Weights of a small GPT-style language model, trained from scratch on English Wikipedia.
Training: 124M tokens, 4208 steps.
Each number is 128 + 24 x the weight over its row's rms, rounded and kept within 0 to 255. Layers, rows and columns count from 0. Numbers have three digits each. The size before them is the row's rms in percent of the matrix's.

# k: layer 10 attention key, 128x96, rms 0.0979, rows 82-127, columns 64-95
# q: layer 10 attention query, 128x96, rms 0.0962, rows 83-127, columns 64-95
# v: layer 10 attention value, 128x96, rms 0.0766, rows 64-102, columns 64-95
# o: layer 10 attention output (transposed), 128x96, rms 0.0672, rows 64-101, columns 64-95
k82 120:122155123167104090149143137093125130136115120119129185095097132108127136127099130091089156138119
q83 100:129147094158093145153120106122118099123120172100107130144123128160097113126170147121138110102137
k83 106:166160114109133092155081141128149097171079142164129128111111111117131155108185121099115107102141
q84 103:115124118131138134172098139116111137135124116136118133057163145129175131065094131134145123101162
k84 103:143123104112172136151089132131130116136174131116154134130110156147180119103141140073097128107106
q85 110:090098132096135111136147150168128128154111130103092092122131143150163140092162116107135126149132
k85 104:135081131148108086140146165153101163145156153143158095130160185097160086153132100136112116097161
q86 107:150108162126124145115134144156188100139156124117149118163141104084129105127147133172130124126114
k86 112:146135109087145130097113117149128158127112142089136131138133103102141143142121094083148117149133
q87 111:070146125120123161117180130100168102115106144140089144097109089138112110146132170098111143163087
k87 116:145181100101155142132134099129131095163110155166132144159101125102145122161110173163122132136141
q88 119:114106140131136103126151101157097140112108135087132123103116111138139123137165100168103151097082
k88 111:133126094141114156154126121132157148119064119121118127120122131136127116085150115129077115112121
q89 099:169152113149150144110126113187077146164150129117121154183114139110126126117142146122152092147116
k89 100:083121183115126123102116138129115129138087163104105113093128161114103200063109119107176108127141
q90 086:153082114182159149146140088145165121138118122122146132126122129168145156122143121123111158145113
k90 097:124085120137111108116123125147141171173157122161120111103149148143124108092142145106137104146135
q91 087:108139129130145126151138176157145096108127091131127130147111127100139082129132136149146148093119
k91 091:115119133143144156112070115124161123138148163117146125082096142129120133146126144109111116165177
q92 104:141105083158148140104104109147156146158133110103153109111118132107098171121110136094138110101102
k92 106:122114136121113124134128096131140122157143108123119132137105147126179112092187159176122114121139
q93 101:141112110148130143169104144131096156139135136130119158103116147126151104127135080087134099100140
k93 095:146104128152117103117083145133115156184126129118110117080108151141144136146139160143117143134121
q94 103:112146147117124150137093168133124141117092091110167137108079139100116105147138135119144123128074
k94 114:107106143148119102143123103102162137159149128108106153104085141098129144163153127109167138114144
q95 117:145139101081136144157107131089093108109151091122131113132141130135128134103085106088100133147106
k95 107:139159091136148158132129149125120144129150110131156120076121149097149114148133161128082117123170
q96 116:127146138161150127118075100148100171147126183086129120128135144111093128124080134116151093150149
k96 106:098108144143120128108139087046121115106141120084090106093132123104139116081138120164121091109127
q97 098:146103156102106133142124102148101143154081123161110144127131145097150093165100084140123135179102
k97 108:100108106171136137122117138126173138109136133144167086157159185170102106128111125105128142169157
q98 119:130088118117134115091149157121131115131130118150168143113143101108109173068112097163151141106152
k98 107:115092180119166122109101121098122154136127137121121151125137132093107105096101094133145118094142
q99 113:147176143083083143140108144161096113142112145108138114125119142143117144127119116123137099168113
k99 110:169125121154102099134136138116151102119131098119147095096130109162148164095102121122153146077157
q100 094:098075112151158114118143082103180139075171118115139097163130147165132141121154124150133127143112
k100 099:155153142148125137123160110131088185151143086100098134166129083152113125107106174157116170131135
q101 105:100159100101099151110148117120093147106147125150130148154144099132135130124160130112140104163161
k101 100:126126128097119088131165127151142101158133137150131135133120147173139148159106139130150161089136
q102 115:142172149157131164151134143085107128118054139133163109086150126121099133132150138124104107156121
k102 118:125109144115127113133129133100136121137088112145128101093100111140084160136172127166156153113140
q103 113:161121096102115134073136118111135158084137143150102131120096140160077113131095074150123081132121
k103 110:176140133116145128092147082102078123128130109171127127130140120169110085151120125140091118139152
q104 107:108153128168136135133129144122139092147124109095139099168149166143130124139173117119071147106137
k104 115:087117128087119126108135116114108160192129130144070102127135125116128152121117127128111092149120
q105 112:118153132143106153147100134120055104150161085126076118119087129139151125117081144115137111107090
k105 106:106133141203147149164133156124128104107157120128134124165142166140104131123105109102146121131123
q106 094:138100129112139128118155178136179096138120137147129106086112138095099104155132165106112132148136
k106 102:116090114100124146129069106092186116118101120138140130086095091159166171114123107094150142144098
q107 102:142119139152115144150133180150136099122123128083124108145066136116119129133128100140097121103163
k107 113:160165128131122146147133119115092101123063097168124169097108098146136132113094132176116105133121
q108 113:161128115133112160108105111119096153116169131107177145142089149093065078122099141159156144139130
k108 107:155127161141123167135169141121111113149143105135108129160146087150097108137100125078171134123097
q109 108:164139100160139151126088113148155127154135087134155126101162126144159136139093119134139121145110
k109 114:114132111153142166128092138119138155126143121125155106109124101109120131100167140131114152125101
q110 107:102154129150100136118131125119163131101128099125115114111110117132151089119092119142144120106134
k110 111:120150141134114109109112105133124109127161091130108098120088145120134140163096125132106147105105
q111 115:170138114106150137125121139150129135189159149122104132148161098095156116096079118097140105123134
k111 116:146104120130147136121178085139113147149169118144104121083165136112122155145101093156160113153143
q112 104:078139107092147129051103129134116122114144135141121160135111130196097114152128140139143125146148
k112 103:110147116062138134108116108125096138093115174146135140123141131135108095169189135109123128118128
q113 096:065109156131192128123081121159109137132133073113135099097140124125153127114168144121130127156148
k113 094:103113088143138201146133111123132112156086085104117117165114128132146137144112160125142167146137
q114 098:116133084164095100078139138136116099144128131100129097134139126115074149117141096161105130122129
k114 102:094150120091127136138139175111136119114117110128095135105126111150129130072121076116147134140116
q115 115:132108135119140147137164156093133157125123122144065113110124150102134170129134142104109117118134
k115 108:112115125145154123155128105137147137154122148131153145138176158121161172165132148115157117114116
q116 106:117099095138155151152144120099113105104134092093113117150152145150140142140146147146100072133111
k116 108:124115097102159124135138133164115133118139101063126127158160115137159129157127136136097114149097
q117 107:142148184125100103125140116113135102146117100131117152170158119131095137112126093116108140141101
k117 109:112175109133107118150150135115091116154098109084091146131115114114108180110109094108142119132103
q118 105:130130142140143142150165180093158128119105157101093124143160086114123117089153071125098138147101
k118 106:115170121146154107121136132089179153141117103130103138121105093120137160138187116148109124136114
q119 103:138120144133164122102136094139132117140120134148098111132123119131103131129152164149104133106140
k119 109:144127133123105117074123071123137127144086146128105114158105102094115171110132130152128085110094
q120 111:168122121156144105146083136092092125111089148137113132138127129126122133143055149113119157129147
k120 098:118110118098148120155108097116090122120152123103136165155115131125145175144110149115099115079090
q121 102:127126147143128131108127135116165155122114093104121135103137094164127153154132134136125082146112
k121 097:132107175113153128128166165122151149158114103143097122132105139118109115146116140149144159130137
q122 117:133117138118147115135119158187097130135118165136143161104169145148112109099112131087050152117141
k122 113:121126109130153105159102086128133129103113130157130129119138167127154112116116114115083123099140
q123 111:105106172157127127171122155106106086101158095141110120139131098113134156109136139106136157110169
k123 107:115130135121136134189080160162142125123145113128150125119135081118148147106112134125101104077128
q124 097:134133108134107129137092155118139101153114152132132157107123060128181145131107129134109120109171
k124 102:106115108126128111124126131127131090125144179125150107113113093129148154143094125097091136128128
q125 106:121156140171131093172116123135115155126143092129130198111130155125171136157078129115069109117118
k125 112:118186140159111113137133116142130115163094100127101145125161146124171141096148122115065120088143
q126 119:107137155090121149144165120095110160080145163091144096092083118097108135117123069119136123126140
k126 119:091106158089127124137133148097115137149174165140105150179103111113145120113150107149126128118101
q127 102:094162103126102123156113110159116130125153131147157125094129102116177102115140158143136114113140
k127 103:100120077135135103162102115111139121107157095151139120147183138069098091160118145126132157111114
v64 094:143117097147131126151083078106149132113162107105162123157142150096064163143101179126102140124122
o64 093:113134143129097121085151156130096126107106100075136148107106130117132146103170093149194103150139
v65 085:124091147132152127123049121095113147091127129147132097061135170109142141100106169173135117147104
o65 092:152154096154075114127161160139134084105148103138137129136104131152106109116120101089165110116122
v66 096:118123123117148088105119111102098114179087151156099133078051107106142088097109138111138139105168
o66 087:124091147162158171144136147125140115109125097141127162122147159124125137152168139107062096133095
v67 098:128113153133153097143109137117126125111130097103148116125102108130150122134094131107123126121108
o67 090:134150160127109079101143108176139138108112112168143124107122173119133111097145124105161118108098
v68 104:108100109117105140139132087154133135137112130121106188074085127130162101117180133106124181140106
o68 102:123105161107164134103127093111155129147109085117121145133153121094098143150103133177111113128105
v69 094:178128142113098115149143139147147175057155088151124136177088095147082155108103098151128093113128
o69 093:068106100142162121123097121132134116144151122141140086100122127111153164148131120102135130106144
v70 098:094156087078125100139107086120145115166145144120099083105115130115152120126156153136140087149152
o70 104:140110112137104153106133128124145130092135168127144174165132139118089113126118112127125138144112
v71 102:103092104087087115167102123066124122079140142148154140116151086126107130077123184130127107137132
o71 097:145155100142129148132134135139155077167118127112073128181102160154164145128163090122163147132110
v72 121:117117138131157157134119124108111151130135102085111094130113142167149126152179139158114152131113
o72 117:181135136115115107100150128124134118109129158140117159117126137102147084086101103138145114131138
v73 113:121168095115109167128171134121121129129134141145130152149139115109157152130117119127131108156128
o73 112:099140148130147106140080111161134164124179136144102121162137120153129089104133152129106141123112
v74 102:144144134182145150152149117108142122124145150143130136168116107128125119107129152096138131118095
o74 095:136159120140103140119096067152143150119125125134184158112128116132138116087138150142137125143156
v75 102:076155108108084123114144104130128131151103138132157131105106140135140145153152113147112154109122
o75 104:126114151110130109110105192152110112117149130126083124129112091106127119143124123143143121129100
v76 109:095144143141113131092154126106112157154153086095134106099121119133152103149101113160074167110103
o76 103:142118074079176114158135113147118112101111105118109119109134105126126163138134141107163085151145
v77 096:155142157114133151112129163134133098135142165096126094130109133104169039173132116104117095137157
o77 098:143140122096147060123153080121093140112112173155106125107166130149092128090105138124152147135091
v78 094:102111164139122110162134118152139114127100116147165121126101139113089106118112118132058108146106
o78 087:158136146127158097116130143143101121120109112150085126127141121133173171103112144093151129106147
v79 105:145100098134115110095126113110061156126166152137143112132146170126127092132095123145120106117138
o79 099:127142137146112099123170153097132084128109110094109123130105118139155129103167124090141106151119
v80 096:128104159084139125105161120116137120080124091150103109133111132115138147132086102179182102114121
o80 089:132138094138101114141083137152134141116135138123155120117097124120143117133138113102103159116089
v81 099:147138117134144121148154119136103113057108147130138102135154117133176131177143123144141126179131
o81 094:118147131121113140152108127135145118147175137118116079140118134162069089109099122130083098100152
v82 096:120189142117094127173145125102121146144089177128093160127163126107097156090157127071096142135122
o82 095:151066143056117162076124097104107104110125136157097123123115094107152121138108128156133123131120
v83 105:083141152069140090134127153141129095134121129139123197094188143107150132156094079154123123131128
o83 109:152125164157121150122131148140162123149120148170110072135081135147123124102141167118135169129118
v84 103:128124154102120121106134145097139153145178130132158156145155123163130127112113132107101138130096
o84 093:116143142129129129153126138142117139143130109133113118112114098143182162155169102106162152102144
v85 098:153084092152136134173101152146154130097148145155112118184133131118134117150121088113158113127133
o85 103:076157169105135114086116102110094140125137157095111136100155127146136125159077126120115143151103
v86 092:148150131113097118095132171117128148132115160129081135106091095162125104148087125074116134107122
o86 093:098084109163116145104123126113109119136120123174119137128165139079170131153141127127135134123124
v87 109:127137120129174142139119171122129115108116181141142135152092117124131117145112154159182136130085
o87 112:126164145148095109151138100151130133127086104126077108108128127137145137129182109162073061125130
v88 121:077130125118112116161149125151101182150130091138171129108107141143152146159129087090161164159147
o88 117:124106145133144103121169120164162109185156082105078156114134122123136103148124148156106129122133
v89 091:105105156123139118120140102174097107185096144133120153136115156113153187110124119144133106149097
o89 091:125166129126109096136117176158144147122147138138127102113080112117145107105128160121096138122118
v90 107:156131129117114111165158160153122067087100122137139115123127104132116099133141129139119092145137
o90 104:142137091152119180120084080118142124109178140157096131161105123163094119104115137146137149126127
v91 096:137176129133123159108154122106126080105109142111128114161139147158135090140166126154132094188145
o91 091:119145106139124118130108083142120130128131172136092128129120111099147113096143109122129161028112
v92 106:143149109109135124122114090133098081103103106117160122110133130144093155084183132137142129156120
o92 104:090108159118099109118099206117086159122168129131107107111133141113144108094086116140142127122165
v93 096:121132111150162136156128094137125159135128116092082101141154132113128142124123131087138143193132
o93 095:106126100070113150086166123123124116105133140112089164110123143123144074101150118120105084106105
v94 109:126138128115144146141131119132123107090112134130115127090157112133106130108121105169128155109128
o94 111:133143128150125114150138133132144145145134152128123139159109152138174136131133175115087106175122
v95 104:100125158135134121160152112084119134102162132162136130094107131109107131151130135117145099113110
o95 103:126098128139097125095128163180129107121123094115155103151133148205125114131133106111132142172146
v96 103:114120142097147125118110111109117150150084095113145152127147137135113127176110102122068138146121
o96 097:129074155143112124121150152175121111135093105136143155138120095138111130115103155148150178108130
v97 105:112122093129110108118102099140139103115137151113190179146120116152120081085110098160148149130149
o97 097:109131175176184154139120128142151147161091114124110124103100140117115145151131150119137123117111
v98 108:148154098118147126151133124116134156123121146141127116108113159146133100098128105158090105156121
o98 106:123079141120162119120113131121125088135148116066116133132125108120145122095122148088123104117127
v99 094:129140178118140132103112107121083112143113142157135133091159121156118158141128117121190147111153
o99 098:127136125131084147141141133136158145137159115118142123144126099122120072144157141164117151150106
v100 103:133119065128161131133152114131101154140085149133140109130094117134130127134160115116125153121121
o100 094:075136168151086107127132136131134093112143090114141138164169112157126092126122151165129092163133
v101 108:090115162179139142085088141128124132126095133135086089125139125107123146143115083152151135139143
o101 102:159133092104121114137139125122117125101121141126172135144180148090177111165115160148130125167139
v102 102:112142183126113147099128113143139132116112163088136160102163151145183114145149139158158132145148